config.yaml
n_head: 8
head_dim: 32
d_mlp: 832
vocab_size: 3030
positions: "learned"
attn_scale: 0.265
init: "orth"
beta2: 0.95
weight_decay: 0.094
warmup_steps: 56
decay_shape: "sqrt"
Each number is 200 + 40 x the weight over the matrix's rms, rounded and kept within 0 to 999. Layers, rows and columns count from 0.

# up: layer 8 MLP up, 832x256, rms 0.0993, rows 612-646, columns 64-127
# down: layer 8 MLP down (transposed), 832x256, rms 0.095, rows 612-646, columns 64-127
# gate: layer 8 MLP gate, 832x256, rms 0.0987, rows 613-647, columns 64-127
up612,294,227,248,209,191,264,201,173,178,169,154,205,190,213,205,247,239,219,191,206,226,248,255,161,224,180,138,208,219,251,213,252,188,197,179,229,212,253,268,138,165,199,196,242,177,160,204,146,230,193,217,226,158,179,147,223,243,212,204,263,278,222,130,181
down612,180,161,227,146,213,141,235,156,219,153,177,137,187,198,176,182,77,270,151,245,243,166,147,172,165,171,189,133,238,212,271,251,158,185,217,225,249,238,207,173,226,189,260,115,259,154,229,197,165,161,185,234,257,270,213,190,209,194,193,204,221,285,163,227
gate613,205,192,314,183,286,201,192,220,266,207,198,216,287,201,201,151,196,173,231,265,238,235,163,191,220,181,130,253,211,176,182,203,192,223,176,226,230,203,146,230,259,250,258,152,283,213,247,255,188,215,246,166,161,189,204,264,245,169,279,232,213,251,156,184
up613,170,169,138,198,242,161,172,203,222,210,190,165,132,261,156,230,259,144,125,195,249,186,216,196,215,162,176,112,264,215,248,211,272,263,199,238,154,275,299,259,185,203,190,250,203,271,192,182,257,120,203,211,163,147,207,226,139,199,255,185,160,206,221,168
down613,163,208,253,222,232,265,160,132,217,205,238,258,225,186,159,181,165,199,242,190,160,204,99,190,169,160,205,169,221,360,181,195,206,307,172,217,242,261,246,200,190,246,169,136,237,177,170,201,189,176,238,222,229,189,159,181,227,116,143,195,194,311,241,211
gate614,155,275,174,180,168,255,165,210,242,177,206,255,140,173,197,238,206,287,183,240,224,167,197,262,194,187,195,241,202,276,168,181,220,171,166,167,194,265,293,193,181,168,230,208,205,166,194,223,174,223,182,231,154,205,175,156,156,192,259,137,275,241,173,185
up614,276,210,265,174,135,220,228,242,192,200,150,105,196,265,168,200,160,173,231,207,192,172,212,279,165,258,164,232,195,160,186,195,171,212,180,270,159,205,213,239,231,176,200,221,187,210,207,230,156,249,209,193,198,242,173,297,185,162,190,218,143,234,206,168
down614,197,133,156,210,203,238,181,229,213,244,155,220,257,202,146,179,195,215,212,177,192,188,199,269,160,190,147,175,278,200,243,178,165,194,212,249,231,223,224,218,169,208,267,0,172,133,236,178,230,172,165,192,210,145,131,181,128,190,204,215,202,207,215,220
gate615,146,211,168,209,122,228,121,169,251,207,238,281,224,249,254,212,168,170,232,146,260,156,247,208,178,166,220,242,196,174,302,193,175,198,178,170,149,233,215,195,280,147,214,202,172,149,135,220,277,207,197,235,193,212,262,220,178,130,175,218,110,158,206,118
up615,166,154,124,184,217,162,260,167,261,147,226,211,210,217,153,249,217,211,260,216,196,141,201,239,232,231,185,163,184,243,214,186,216,144,192,224,215,272,166,180,181,209,174,240,223,180,236,201,167,244,148,170,236,256,137,128,210,216,269,225,263,104,247,248
down615,202,165,209,265,231,234,216,211,203,224,183,230,161,166,196,214,211,196,207,186,188,235,206,207,178,177,222,202,210,375,203,120,212,183,249,235,114,257,244,205,188,206,188,238,139,174,191,139,204,202,228,189,147,204,171,155,148,162,223,148,160,199,241,203
gate616,149,272,235,218,170,190,146,211,158,205,194,206,162,203,220,252,226,217,174,217,210,210,220,151,243,155,187,264,190,223,189,141,202,228,203,221,194,226,155,219,226,266,153,266,179,256,185,218,173,257,209,170,222,223,225,279,159,199,140,221,153,241,157,267
up616,192,208,240,228,131,212,150,168,203,231,198,169,240,300,281,247,279,211,216,265,232,201,215,171,172,190,223,172,208,274,208,190,137,181,194,224,223,240,186,159,202,223,161,177,99,198,207,219,181,267,204,218,114,182,178,164,176,162,223,139,211,223,155,227
down616,168,191,229,219,182,243,268,189,213,204,240,135,221,201,208,229,169,174,268,200,152,233,194,234,169,213,231,201,175,162,162,169,198,185,177,60,280,255,153,180,268,165,282,346,181,214,190,173,198,198,241,231,193,236,200,179,131,221,161,206,228,194,131,210
gate617,136,178,199,153,304,256,248,305,167,190,184,196,123,236,245,163,193,251,223,190,226,194,186,169,140,214,185,158,110,248,196,233,275,182,211,248,181,210,180,180,159,217,162,149,218,226,202,246,231,284,219,245,185,215,207,217,206,173,177,139,189,240,143,145
up617,170,240,190,141,226,208,171,127,166,159,146,205,116,212,147,258,206,287,237,265,224,198,189,194,246,235,238,206,198,148,189,186,174,257,268,238,191,206,225,185,256,232,217,247,277,234,157,184,194,181,144,226,274,142,197,171,194,134,229,194,194,157,114,233
down617,151,193,229,240,192,163,269,253,246,223,179,174,99,96,169,192,180,194,212,201,244,230,221,169,232,222,182,151,151,252,242,196,224,152,165,218,238,241,213,143,229,205,171,152,170,180,199,171,164,195,243,148,203,203,238,229,204,238,216,174,185,92,213,182
gate618,163,171,191,117,193,236,203,216,145,229,221,217,178,196,209,205,249,259,180,199,220,176,175,161,174,220,161,263,165,229,244,140,269,192,163,234,194,182,193,243,185,210,162,251,233,204,204,196,200,156,208,198,215,216,136,152,188,279,204,186,208,202,177,191
up618,220,193,151,185,189,156,206,238,154,248,177,194,204,110,191,184,186,220,213,215,249,196,237,177,213,177,213,231,197,245,146,233,202,261,199,269,181,250,224,228,123,224,210,239,243,302,179,242,252,161,196,246,201,186,245,210,212,176,197,209,164,290,75,178
down618,195,156,194,250,207,205,213,199,241,189,237,172,206,241,237,143,253,130,171,204,187,170,203,219,225,284,181,236,168,177,215,203,201,221,274,182,182,195,237,193,203,204,264,146,190,208,263,244,154,210,190,159,160,253,95,225,180,190,221,264,193,194,211,204
gate619,147,248,180,285,245,292,287,150,194,235,244,227,195,156,134,252,106,155,108,149,231,234,157,132,174,165,227,225,206,219,223,226,222,218,201,124,264,208,277,180,161,221,237,227,187,217,233,197,127,165,216,211,131,234,123,209,200,205,218,182,155,186,213,282
up619,94,201,175,122,288,232,260,151,88,268,194,237,251,225,148,184,182,181,156,141,259,183,152,209,216,184,128,165,249,169,226,225,194,203,234,243,157,225,219,228,142,164,197,208,186,96,144,211,221,269,251,210,206,156,195,195,235,217,165,159,249,245,214,185
down619,133,176,181,239,214,194,254,235,267,213,246,208,247,271,240,234,159,219,251,103,229,223,222,184,230,168,178,154,167,133,185,216,295,188,243,195,190,227,162,199,263,171,217,247,240,235,151,201,206,162,137,256,255,197,278,211,150,194,229,187,173,234,203,198
gate620,271,313,289,190,213,207,178,225,264,249,232,191,195,150,229,233,237,205,211,230,223,180,232,204,244,175,185,240,150,250,212,237,195,298,282,259,190,184,234,217,213,194,240,254,269,184,184,182,224,193,122,210,206,126,181,242,147,252,223,233,266,244,240,172
up620,194,193,204,200,249,187,218,160,129,212,197,187,184,169,236,195,213,262,267,192,172,183,261,180,190,277,189,147,174,205,194,177,218,205,218,178,126,190,217,26,254,208,156,164,241,205,182,171,257,291,230,276,134,239,269,183,257,151,179,219,113,288,227,166
down620,178,154,131,225,143,214,192,210,233,166,253,154,173,189,207,148,196,186,175,175,204,170,222,189,254,200,160,218,248,235,221,241,224,247,159,193,153,276,129,210,205,203,209,314,212,267,164,281,209,300,185,306,221,177,179,200,212,242,166,130,219,202,271,256
gate621,251,253,242,214,193,173,203,157,187,213,261,212,186,204,254,275,210,136,161,115,165,154,209,231,224,118,211,232,160,234,191,158,214,187,206,282,181,188,258,127,219,138,222,138,293,175,208,215,236,184,270,228,216,191,232,219,191,211,286,207,162,181,115,224
up621,322,263,182,193,154,150,156,180,161,155,248,185,269,133,226,175,197,170,194,204,106,129,277,203,216,188,78,177,158,198,184,189,212,228,191,239,232,140,174,220,204,211,224,213,165,175,199,277,238,246,220,195,252,157,279,208,141,200,166,110,224,185,277,195
down621,110,178,196,250,139,216,277,216,133,135,264,222,215,270,200,201,245,179,200,207,181,209,178,168,214,220,148,193,211,263,195,216,295,162,255,198,237,178,157,272,142,234,83,108,232,146,105,178,210,217,204,213,220,162,151,168,312,265,199,148,230,221,125,251
gate622,211,229,147,145,173,180,232,195,196,243,186,201,211,192,272,151,223,230,185,135,244,189,117,183,227,191,208,207,256,230,172,208,279,275,163,164,216,208,171,184,206,221,169,199,180,196,212,286,192,178,217,193,176,185,248,201,151,243,235,189,167,222,114,195
up622,258,194,141,180,138,245,207,230,160,226,250,126,171,225,228,149,212,236,221,223,167,196,173,166,182,179,165,199,266,181,235,185,194,236,151,103,171,251,217,222,217,209,185,131,213,129,185,181,184,216,272,164,164,238,193,224,172,232,190,190,147,249,203,239
down622,240,131,218,140,190,267,202,230,250,189,206,200,239,191,192,238,155,159,208,187,182,143,269,179,191,162,243,241,200,172,184,173,170,177,221,189,200,197,211,215,201,158,88,259,244,222,215,198,190,192,262,190,216,233,332,194,181,159,242,211,259,175,183,219
gate623,192,269,246,104,202,200,156,215,162,187,176,229,242,200,170,213,204,253,160,173,242,227,268,199,146,183,246,177,207,165,234,127,115,95,198,172,156,173,148,241,133,171,236,149,167,159,217,229,206,151,174,212,182,271,200,190,155,170,206,212,249,220,197,242
up623,220,175,208,258,212,208,228,205,182,187,208,224,186,201,222,187,225,234,187,243,243,186,269,240,175,239,200,267,180,260,202,237,264,186,186,150,204,248,250,173,293,198,239,180,235,231,226,159,264,215,196,126,207,159,189,172,252,195,162,170,166,258,261,161
down623,188,201,230,191,190,176,241,195,208,249,248,197,263,197,216,153,185,168,210,216,209,232,154,232,206,163,191,160,265,486,177,175,241,166,271,225,167,196,219,172,214,195,233,203,219,225,204,233,186,220,219,228,140,209,188,214,173,185,197,213,255,165,183,212
gate624,208,115,130,153,196,133,245,156,131,198,221,151,206,219,258,210,164,144,217,243,188,166,214,194,128,158,189,191,93,232,167,229,213,162,181,197,187,172,242,237,215,153,153,215,209,156,178,230,212,230,167,169,227,184,238,201,189,183,174,221,180,132,183,203
up624,214,200,230,176,190,208,222,183,172,198,227,199,185,265,243,235,259,185,245,239,240,165,223,186,268,216,216,199,185,264,184,189,233,192,151,200,168,280,137,199,206,194,123,157,175,232,185,268,210,145,220,228,228,162,170,165,216,212,198,223,209,224,148,131
down624,183,238,207,206,218,241,196,186,199,101,272,213,168,210,240,179,197,202,185,140,207,233,267,198,252,251,212,173,239,264,197,187,244,190,222,253,175,201,207,264,208,189,133,218,242,171,232,251,175,175,196,212,87,214,284,142,174,137,140,220,199,158,101,257
gate625,165,199,182,253,250,244,141,204,250,143,176,202,217,247,227,268,230,244,224,196,212,163,161,156,194,161,223,136,178,194,161,172,144,146,191,237,181,264,163,129,273,220,241,216,159,247,194,267,211,179,132,218,234,230,221,239,218,222,185,216,223,264,182,219
up625,217,215,190,166,284,236,185,204,196,167,218,221,292,143,225,205,155,259,222,166,172,281,247,188,196,143,138,182,146,314,196,212,165,272,240,177,210,244,226,236,188,213,181,239,184,249,163,234,266,194,140,172,167,265,219,172,180,270,253,255,192,186,164,222
down625,247,160,150,226,245,206,180,156,243,211,175,263,242,294,135,227,168,197,220,209,172,143,203,188,150,193,177,198,246,168,209,189,196,172,123,157,185,206,217,235,238,280,168,176,182,245,179,205,220,253,236,180,174,200,230,180,206,185,199,278,136,271,232,180
gate626,188,213,277,232,143,177,227,222,255,158,244,118,193,182,214,204,133,176,215,214,248,175,187,219,199,208,241,225,180,168,174,233,184,261,212,204,235,136,215,192,161,199,91,191,212,226,209,214,283,243,177,199,211,223,157,200,214,139,213,193,204,191,149,243
up626,176,206,239,204,132,177,170,161,221,186,218,208,199,162,211,223,76,159,199,159,207,169,134,206,247,200,257,260,253,222,211,240,210,194,166,231,128,185,220,165,112,208,193,225,171,166,203,270,251,224,214,227,251,222,155,205,233,215,139,234,212,193,151,203
down626,215,226,192,215,196,255,190,167,163,194,216,190,194,223,180,211,133,223,203,193,110,144,170,162,172,149,176,165,216,0,196,148,239,130,179,232,166,196,173,217,198,146,187,183,196,207,237,165,176,214,194,222,246,237,238,160,174,181,172,172,200,161,260,180
gate627,238,233,180,257,201,223,190,239,295,156,211,214,260,254,238,191,211,196,152,244,195,214,158,176,167,198,279,152,158,198,183,222,131,164,270,220,196,200,187,183,193,198,223,215,157,152,236,199,200,189,219,218,230,160,194,202,127,167,218,192,277,169,236,113
up627,114,173,134,189,221,273,201,260,233,245,111,225,176,146,232,158,221,271,275,199,217,226,193,149,183,155,178,228,223,290,198,173,204,263,200,243,181,256,202,120,216,246,253,187,252,211,140,137,224,238,207,238,272,206,122,190,225,235,190,251,217,321,216,174
down627,252,163,164,149,176,179,279,199,193,162,205,162,242,161,265,202,251,192,214,238,193,144,221,186,170,210,268,190,155,134,183,248,209,207,206,199,204,193,157,193,247,232,206,186,176,186,203,214,178,212,223,151,221,218,292,181,256,240,185,198,249,174,148,217
gate628,172,194,155,192,191,123,214,205,199,235,217,229,224,249,103,244,201,212,175,198,192,175,174,76,222,207,207,218,245,210,167,278,249,126,172,150,207,198,211,201,218,198,233,214,214,166,139,266,102,170,198,184,210,264,231,130,230,238,177,191,232,225,167,147
up628,223,170,169,237,183,161,159,208,191,151,208,189,242,186,207,96,166,157,198,155,253,225,209,176,162,198,276,216,219,166,245,228,195,191,183,230,239,150,159,205,207,205,252,249,153,212,208,115,235,163,203,158,121,231,171,235,173,254,215,244,141,258,155,214
down628,305,159,174,252,187,282,176,251,249,172,202,227,150,134,203,168,205,274,143,182,141,223,214,190,159,196,227,186,227,115,219,206,261,166,249,177,190,187,228,164,197,191,209,211,190,152,136,161,214,121,232,162,178,201,272,219,214,196,216,199,243,253,232,142
gate629,187,212,141,197,190,143,187,204,152,213,235,196,186,205,171,197,146,179,249,130,183,114,189,244,227,196,189,161,225,147,196,167,232,197,199,245,124,204,183,298,116,201,209,220,221,219,191,136,125,234,128,251,189,189,259,233,140,154,232,226,195,163,221,124
up629,217,160,241,168,199,251,167,187,184,203,163,187,257,233,265,199,181,183,235,193,209,223,167,229,186,208,137,172,140,215,238,232,274,181,141,271,287,109,205,248,310,201,112,263,212,265,184,150,163,222,199,168,160,202,183,257,275,185,177,145,221,164,147,197
down629,160,250,201,238,137,160,169,175,202,249,201,207,197,122,196,195,284,225,205,193,145,189,202,156,169,164,291,183,275,233,162,265,201,272,228,278,214,244,171,145,222,243,235,112,229,165,182,181,300,184,191,174,171,255,206,221,162,224,255,183,247,182,211,203
gate630,142,196,233,210,210,188,204,197,167,202,245,140,189,195,236,167,213,220,172,252,198,243,144,182,173,191,198,210,262,178,212,227,133,187,142,93,188,194,198,228,198,213,222,217,248,232,132,163,244,176,121,181,174,309,195,254,263,208,214,219,229,248,216,228
up630,156,185,174,211,174,156,187,180,186,186,270,243,171,166,221,208,133,112,164,223,229,263,187,191,252,259,146,178,200,211,236,212,197,106,199,151,189,158,262,257,219,144,144,150,194,210,185,218,233,140,169,222,211,158,192,187,105,209,194,240,203,139,200,189
down630,222,183,260,170,226,229,221,158,257,233,205,122,197,149,217,233,185,214,291,153,204,190,234,208,287,261,101,176,172,364,230,211,233,170,222,202,200,252,210,145,141,255,155,154,207,200,221,160,210,280,167,173,185,223,195,258,142,199,179,225,225,209,163,219
gate631,299,169,219,187,153,191,217,200,278,166,127,156,283,248,266,192,159,136,228,189,139,203,190,246,207,168,154,217,248,238,253,219,179,200,181,200,235,206,143,163,178,175,211,171,147,191,205,209,146,182,284,221,148,145,192,272,219,215,190,162,222,206,215,246
up631,173,178,165,141,162,170,188,225,219,170,159,134,130,172,212,177,165,254,184,149,163,208,185,263,229,158,244,164,169,132,112,180,227,258,229,209,169,216,194,205,197,121,174,237,202,142,264,170,217,155,252,169,136,187,107,214,213,152,232,226,232,242,186,215
down631,214,174,220,224,182,158,229,192,250,191,183,253,233,165,189,229,289,195,179,150,277,153,178,183,183,238,200,280,235,128,212,107,215,238,197,63,233,185,136,217,221,218,220,239,282,246,199,154,248,222,176,232,130,254,153,211,193,214,193,154,218,278,220,203
gate632,157,205,204,244,174,244,239,259,249,245,160,250,179,236,170,201,196,156,188,225,147,253,126,228,134,203,185,160,171,196,228,192,135,303,184,199,222,216,128,177,211,202,235,182,225,255,146,154,286,202,198,118,255,211,222,170,170,274,239,241,197,185,219,150
up632,186,243,173,175,138,172,225,139,175,246,223,253,203,180,222,219,173,165,271,198,245,130,148,164,156,168,119,219,261,266,166,219,253,197,243,158,163,152,131,189,202,247,184,185,244,188,254,166,238,172,227,169,236,220,213,182,243,234,210,126,253,247,204,235
down632,164,153,133,204,213,203,157,166,109,251,195,197,195,255,211,132,271,234,206,243,170,148,177,248,233,197,220,172,220,85,225,165,173,191,228,219,207,206,162,141,236,122,212,209,196,164,149,156,231,194,137,278,203,220,168,197,180,170,194,116,213,241,163,178
gate633,211,122,203,215,241,228,174,112,197,218,173,201,188,232,168,249,202,245,204,175,274,212,157,282,143,185,169,214,212,199,152,95,214,236,217,193,245,273,219,197,222,186,170,168,205,200,159,131,298,244,207,235,275,227,165,214,223,241,147,207,186,182,199,138
up633,148,249,169,218,203,134,199,212,190,169,217,139,203,209,146,205,220,214,216,272,239,197,263,226,192,173,191,176,221,273,245,247,243,179,210,226,161,218,184,192,179,238,141,207,169,199,243,201,226,149,203,155,187,260,229,208,142,200,193,194,258,163,274,168
down633,214,193,222,193,210,189,261,147,232,198,189,127,233,202,171,235,220,201,175,175,244,165,126,191,192,203,222,233,212,212,204,203,267,157,203,283,234,190,266,130,214,265,222,365,177,199,195,146,230,231,178,108,169,231,199,94,191,160,190,169,207,233,211,245
gate634,255,228,219,154,196,127,188,230,144,217,151,160,148,174,222,151,157,264,222,244,161,219,75,198,189,193,225,297,161,275,226,178,247,158,228,240,243,244,205,285,225,205,167,203,205,206,183,198,196,188,227,207,220,130,300,199,267,196,155,166,199,227,127,177
up634,195,222,155,173,198,159,228,211,166,187,210,198,152,214,120,154,263,155,190,319,207,140,235,199,195,195,188,224,193,215,215,213,231,192,225,237,261,208,203,241,128,238,216,208,289,163,209,210,190,248,225,236,175,117,301,238,260,182,176,179,176,286,180,196
down634,230,229,176,208,210,196,192,144,186,194,260,161,171,219,186,203,175,160,133,210,238,245,193,231,197,160,157,288,136,151,220,199,123,188,188,148,197,211,194,248,203,241,186,340,224,190,237,246,177,167,184,163,230,194,228,173,220,192,265,169,179,242,131,247
gate635,140,206,226,165,239,295,240,154,259,166,253,193,209,192,138,295,156,208,217,244,262,166,230,210,193,220,208,192,276,175,203,135,235,226,143,209,210,235,213,178,164,175,250,128,303,231,159,246,179,170,229,240,230,272,137,208,189,192,144,134,186,213,148,192
up635,177,222,154,254,250,133,194,223,189,159,179,200,239,209,177,212,209,236,216,146,168,263,209,219,214,174,238,179,186,132,218,227,241,173,221,250,265,271,199,181,151,215,168,149,167,164,144,186,261,238,169,171,126,224,190,172,207,189,159,191,254,140,241,192
down635,334,172,225,206,136,158,287,169,296,134,209,160,154,213,219,150,153,196,207,238,186,164,197,216,177,171,199,117,191,253,198,180,187,137,133,168,236,182,177,142,200,181,235,190,180,198,190,191,190,202,148,206,271,228,244,200,219,202,240,231,98,213,203,192
gate636,157,162,282,190,218,249,171,266,227,217,244,170,244,197,240,207,179,167,153,210,110,203,217,198,235,163,196,252,185,246,230,229,242,161,197,247,194,200,145,274,228,246,223,282,133,168,177,186,185,245,194,170,129,216,182,250,134,141,196,164,230,164,176,183
up636,252,244,229,244,199,250,169,254,219,232,224,165,173,127,163,189,208,157,224,177,209,121,189,247,201,180,189,108,329,156,157,168,199,223,242,226,198,126,217,251,201,150,260,151,191,220,181,198,206,215,200,141,214,194,190,192,196,151,257,115,193,184,183,217
down636,199,163,165,186,114,239,173,208,197,205,266,205,163,215,196,227,158,176,202,227,185,80,188,177,212,221,151,183,216,104,188,167,211,241,181,272,198,178,156,180,213,221,110,263,149,144,228,149,150,195,150,216,124,184,310,234,207,200,103,205,237,133,178,241
gate637,153,198,146,138,188,171,191,194,194,239,220,168,124,160,146,138,162,171,225,252,220,174,256,140,224,225,189,267,238,173,241,226,256,233,201,226,236,262,183,289,214,238,189,148,184,208,229,209,131,247,221,215,165,128,217,228,162,184,193,117,165,250,192,218
up637,204,197,178,134,227,225,194,152,182,203,173,97,267,201,162,228,178,221,175,150,256,241,176,155,91,197,202,195,169,159,202,243,254,99,200,225,183,249,215,235,311,216,164,230,197,250,201,225,208,184,261,181,159,173,296,242,294,227,149,223,221,235,212,209
down637,167,207,200,185,239,184,212,216,136,227,136,239,208,227,210,132,240,175,209,247,151,206,253,216,255,169,214,174,148,181,148,225,223,126,189,254,218,210,172,201,269,170,235,206,182,230,162,192,212,193,197,240,149,173,324,189,215,192,188,229,197,197,190,177
gate638,207,118,134,243,174,106,200,151,139,236,162,213,200,200,272,135,174,188,272,170,203,212,207,252,230,141,207,185,202,216,160,120,201,205,214,239,195,145,261,192,256,203,251,205,171,118,205,224,237,258,149,206,238,242,167,189,149,201,124,207,234,253,228,125
up638,226,176,182,171,214,194,213,254,201,213,176,237,165,270,156,174,216,151,240,212,217,182,157,164,201,180,178,217,174,113,296,208,288,310,180,229,210,198,238,224,189,225,276,197,227,246,204,136,204,164,269,142,218,214,151,164,225,245,186,151,244,205,167,218
down638,185,204,201,200,228,202,205,220,254,284,211,186,122,155,191,259,210,194,223,272,232,244,258,206,162,220,221,209,186,141,242,243,175,151,255,241,171,206,234,241,154,278,165,150,195,231,234,172,179,204,201,229,249,262,183,203,201,236,262,202,185,193,213,139
gate639,192,197,203,137,223,246,115,204,188,142,200,209,241,175,203,235,181,198,190,262,240,211,163,234,240,232,200,210,267,153,256,246,191,181,181,149,194,108,166,213,198,229,219,198,149,257,219,155,240,190,176,234,189,139,183,177,218,202,247,161,201,234,268,228
up639,186,185,193,211,243,189,196,197,182,178,176,251,215,148,193,260,215,103,169,218,210,236,227,269,226,142,255,188,205,181,161,232,191,155,247,209,228,234,163,195,180,231,182,191,211,253,208,149,194,129,228,166,127,214,183,75,183,137,174,198,185,176,167,258
down639,226,234,174,198,187,251,215,227,159,199,254,153,215,204,267,145,103,206,229,123,164,195,228,117,169,157,192,257,193,155,300,178,280,180,205,122,194,225,156,261,205,176,196,143,254,233,155,182,231,262,159,229,146,215,175,147,197,217,173,215,217,222,123,159
gate640,186,263,248,225,222,225,137,239,158,165,205,194,131,192,255,231,165,177,165,239,186,208,176,202,156,234,256,160,232,176,233,156,218,240,145,218,196,174,180,157,220,140,216,202,273,224,222,178,179,144,238,160,196,234,171,171,215,176,200,236,206,192,300,256
up640,290,222,178,262,191,126,206,227,261,209,184,211,195,126,191,192,245,193,172,189,144,218,207,219,179,240,206,206,210,271,162,205,224,223,228,237,203,368,297,206,171,228,192,237,161,174,201,171,175,139,175,178,233,121,184,167,275,259,209,152,224,165,202,225
down640,192,262,163,214,265,188,191,254,132,194,216,190,233,213,185,143,155,205,158,277,197,229,231,236,201,145,228,127,253,183,229,278,143,252,187,112,160,251,146,241,185,132,237,287,158,186,207,161,207,97,167,259,178,236,193,193,177,207,178,196,232,194,279,167
gate641,151,85,223,221,151,227,197,225,220,203,205,216,190,158,185,183,214,238,157,201,128,229,192,181,223,287,169,160,258,295,222,197,199,208,177,191,129,207,202,243,270,317,215,169,191,238,270,171,201,150,204,217,241,186,198,249,160,181,230,163,180,178,195,206
up641,212,256,156,229,166,177,235,115,142,216,187,162,170,228,170,167,166,253,207,148,171,192,156,111,137,189,179,237,115,185,138,205,211,237,133,229,258,217,162,222,264,184,154,169,217,248,202,234,243,129,146,223,181,215,154,260,291,180,161,207,238,157,256,169
down641,135,186,229,187,155,169,151,156,155,233,233,241,165,175,229,194,127,227,230,200,200,122,198,110,86,213,201,120,195,222,213,214,241,322,208,182,261,132,160,146,185,148,212,226,211,157,169,163,233,210,209,247,115,202,145,166,274,223,228,220,204,154,171,234
gate642,190,149,187,225,184,207,152,168,170,116,172,207,173,173,263,228,179,186,176,160,160,138,204,207,222,130,255,172,150,215,164,183,184,180,189,224,154,173,176,196,230,165,216,198,269,191,174,221,233,223,202,161,230,218,221,240,246,200,249,194,256,193,207,191
up642,163,237,158,195,221,224,193,247,207,233,162,185,193,157,219,237,208,212,202,193,217,216,225,187,182,186,143,202,155,220,217,150,194,250,203,207,91,239,196,209,176,228,169,228,269,109,127,184,262,273,200,157,271,243,175,249,175,157,243,221,259,161,150,173
down642,226,164,223,254,198,173,165,121,150,203,258,176,148,213,267,177,183,208,194,153,136,264,171,205,192,193,251,192,163,247,271,239,142,130,164,202,96,204,198,166,171,228,231,195,232,203,242,191,264,182,221,177,182,217,276,142,196,242,304,202,190,169,183,211
gate643,198,244,144,189,123,227,198,261,178,246,217,139,198,284,253,214,223,191,215,154,155,190,233,158,125,200,209,228,219,133,240,198,185,141,169,177,271,148,217,210,251,214,191,236,235,239,180,165,237,246,239,173,213,188,176,170,234,183,207,243,220,181,191,148
up643,202,200,265,202,272,174,293,143,213,193,166,187,195,211,302,205,198,207,188,157,182,165,179,175,163,216,202,144,217,216,213,230,199,206,164,144,274,251,284,276,236,166,175,139,232,197,200,179,190,296,179,222,243,183,199,244,284,222,163,151,243,224,187,181
down643,214,129,222,162,263,194,208,157,208,194,219,214,310,193,191,171,251,251,177,191,184,279,213,255,186,214,152,146,271,147,281,203,190,173,143,232,159,195,323,108,199,188,196,303,241,216,235,209,252,265,199,241,245,211,225,200,218,215,187,218,182,190,209,202
gate644,201,220,281,191,155,206,199,147,186,206,141,147,206,275,148,202,170,191,207,199,197,230,107,186,188,187,185,148,135,217,173,228,233,149,206,166,222,215,133,225,227,263,223,217,218,204,200,149,164,164,230,205,78,189,232,202,215,124,219,184,209,255,170,244
up644,233,149,212,234,291,217,147,187,249,166,222,174,185,235,331,175,208,231,130,234,169,201,168,178,219,208,224,111,244,190,180,222,239,185,234,231,223,225,246,230,178,191,154,216,182,180,285,163,238,236,136,267,257,192,223,258,192,246,209,83,243,254,138,223
down644,161,234,200,208,218,222,145,196,214,224,205,307,129,248,187,214,210,266,135,254,225,193,160,163,197,181,206,196,227,213,253,199,231,194,190,126,211,208,234,223,159,186,256,173,191,231,184,68,176,226,168,192,231,170,237,160,231,227,156,154,149,251,171,223
gate645,197,161,184,215,171,266,215,235,179,240,228,279,172,183,137,163,191,199,186,180,259,199,204,234,255,197,163,235,177,194,255,191,163,238,77,159,255,124,186,178,142,159,183,129,200,271,205,262,132,242,217,224,218,168,252,183,134,136,190,172,176,254,152,155
up645,178,164,210,204,150,164,269,226,196,131,142,267,223,188,247,126,207,170,267,209,202,139,190,183,245,224,172,244,158,154,222,234,155,268,223,205,208,167,179,175,175,165,171,179,241,249,199,168,235,248,148,172,205,151,211,225,155,208,254,202,155,217,172,225
down645,217,218,208,171,229,192,156,134,234,219,191,147,220,214,223,278,261,161,220,220,231,194,148,129,194,231,241,246,156,146,165,128,224,202,217,128,163,222,178,178,204,185,198,300,210,113,153,232,300,206,231,84,172,248,129,211,143,242,217,161,231,222,175,193
gate646,132,211,182,187,196,152,218,232,212,208,130,217,219,183,188,243,196,231,189,197,191,190,285,158,233,223,215,183,167,219,171,221,196,189,170,189,256,229,159,199,188,206,135,201,211,223,204,178,203,227,291,238,248,229,221,238,149,257,141,115,234,152,150,200
up646,207,139,198,148,248,176,226,255,143,261,197,193,233,281,243,153,185,205,172,202,223,214,226,165,213,212,228,274,189,159,225,186,268,156,234,159,192,187,253,258,135,137,211,176,256,251,154,217,240,273,245,144,248,167,138,170,254,184,247,173,189,189,134,230
down646,239,198,270,162,244,202,181,145,238,165,107,213,173,201,225,112,103,225,247,194,174,235,178,207,190,136,247,175,232,140,221,185,180,248,251,109,252,152,191,199,241,209,186,275,215,164,159,215,205,142,129,213,106,133,151,195,168,179,178,268,163,250,212,144
gate647,250,189,178,202,218,188,110,314,189,199,227,241,233,147,236,146,185,195,213,212,205,207,199,238,175,218,252,228,203,201,236,241,203,248,181,169,183,233,201,190,160,257,204,137,228,207,166,199,260,217,207,143,169,299,192,229,264,258,191,320,163,143,221,182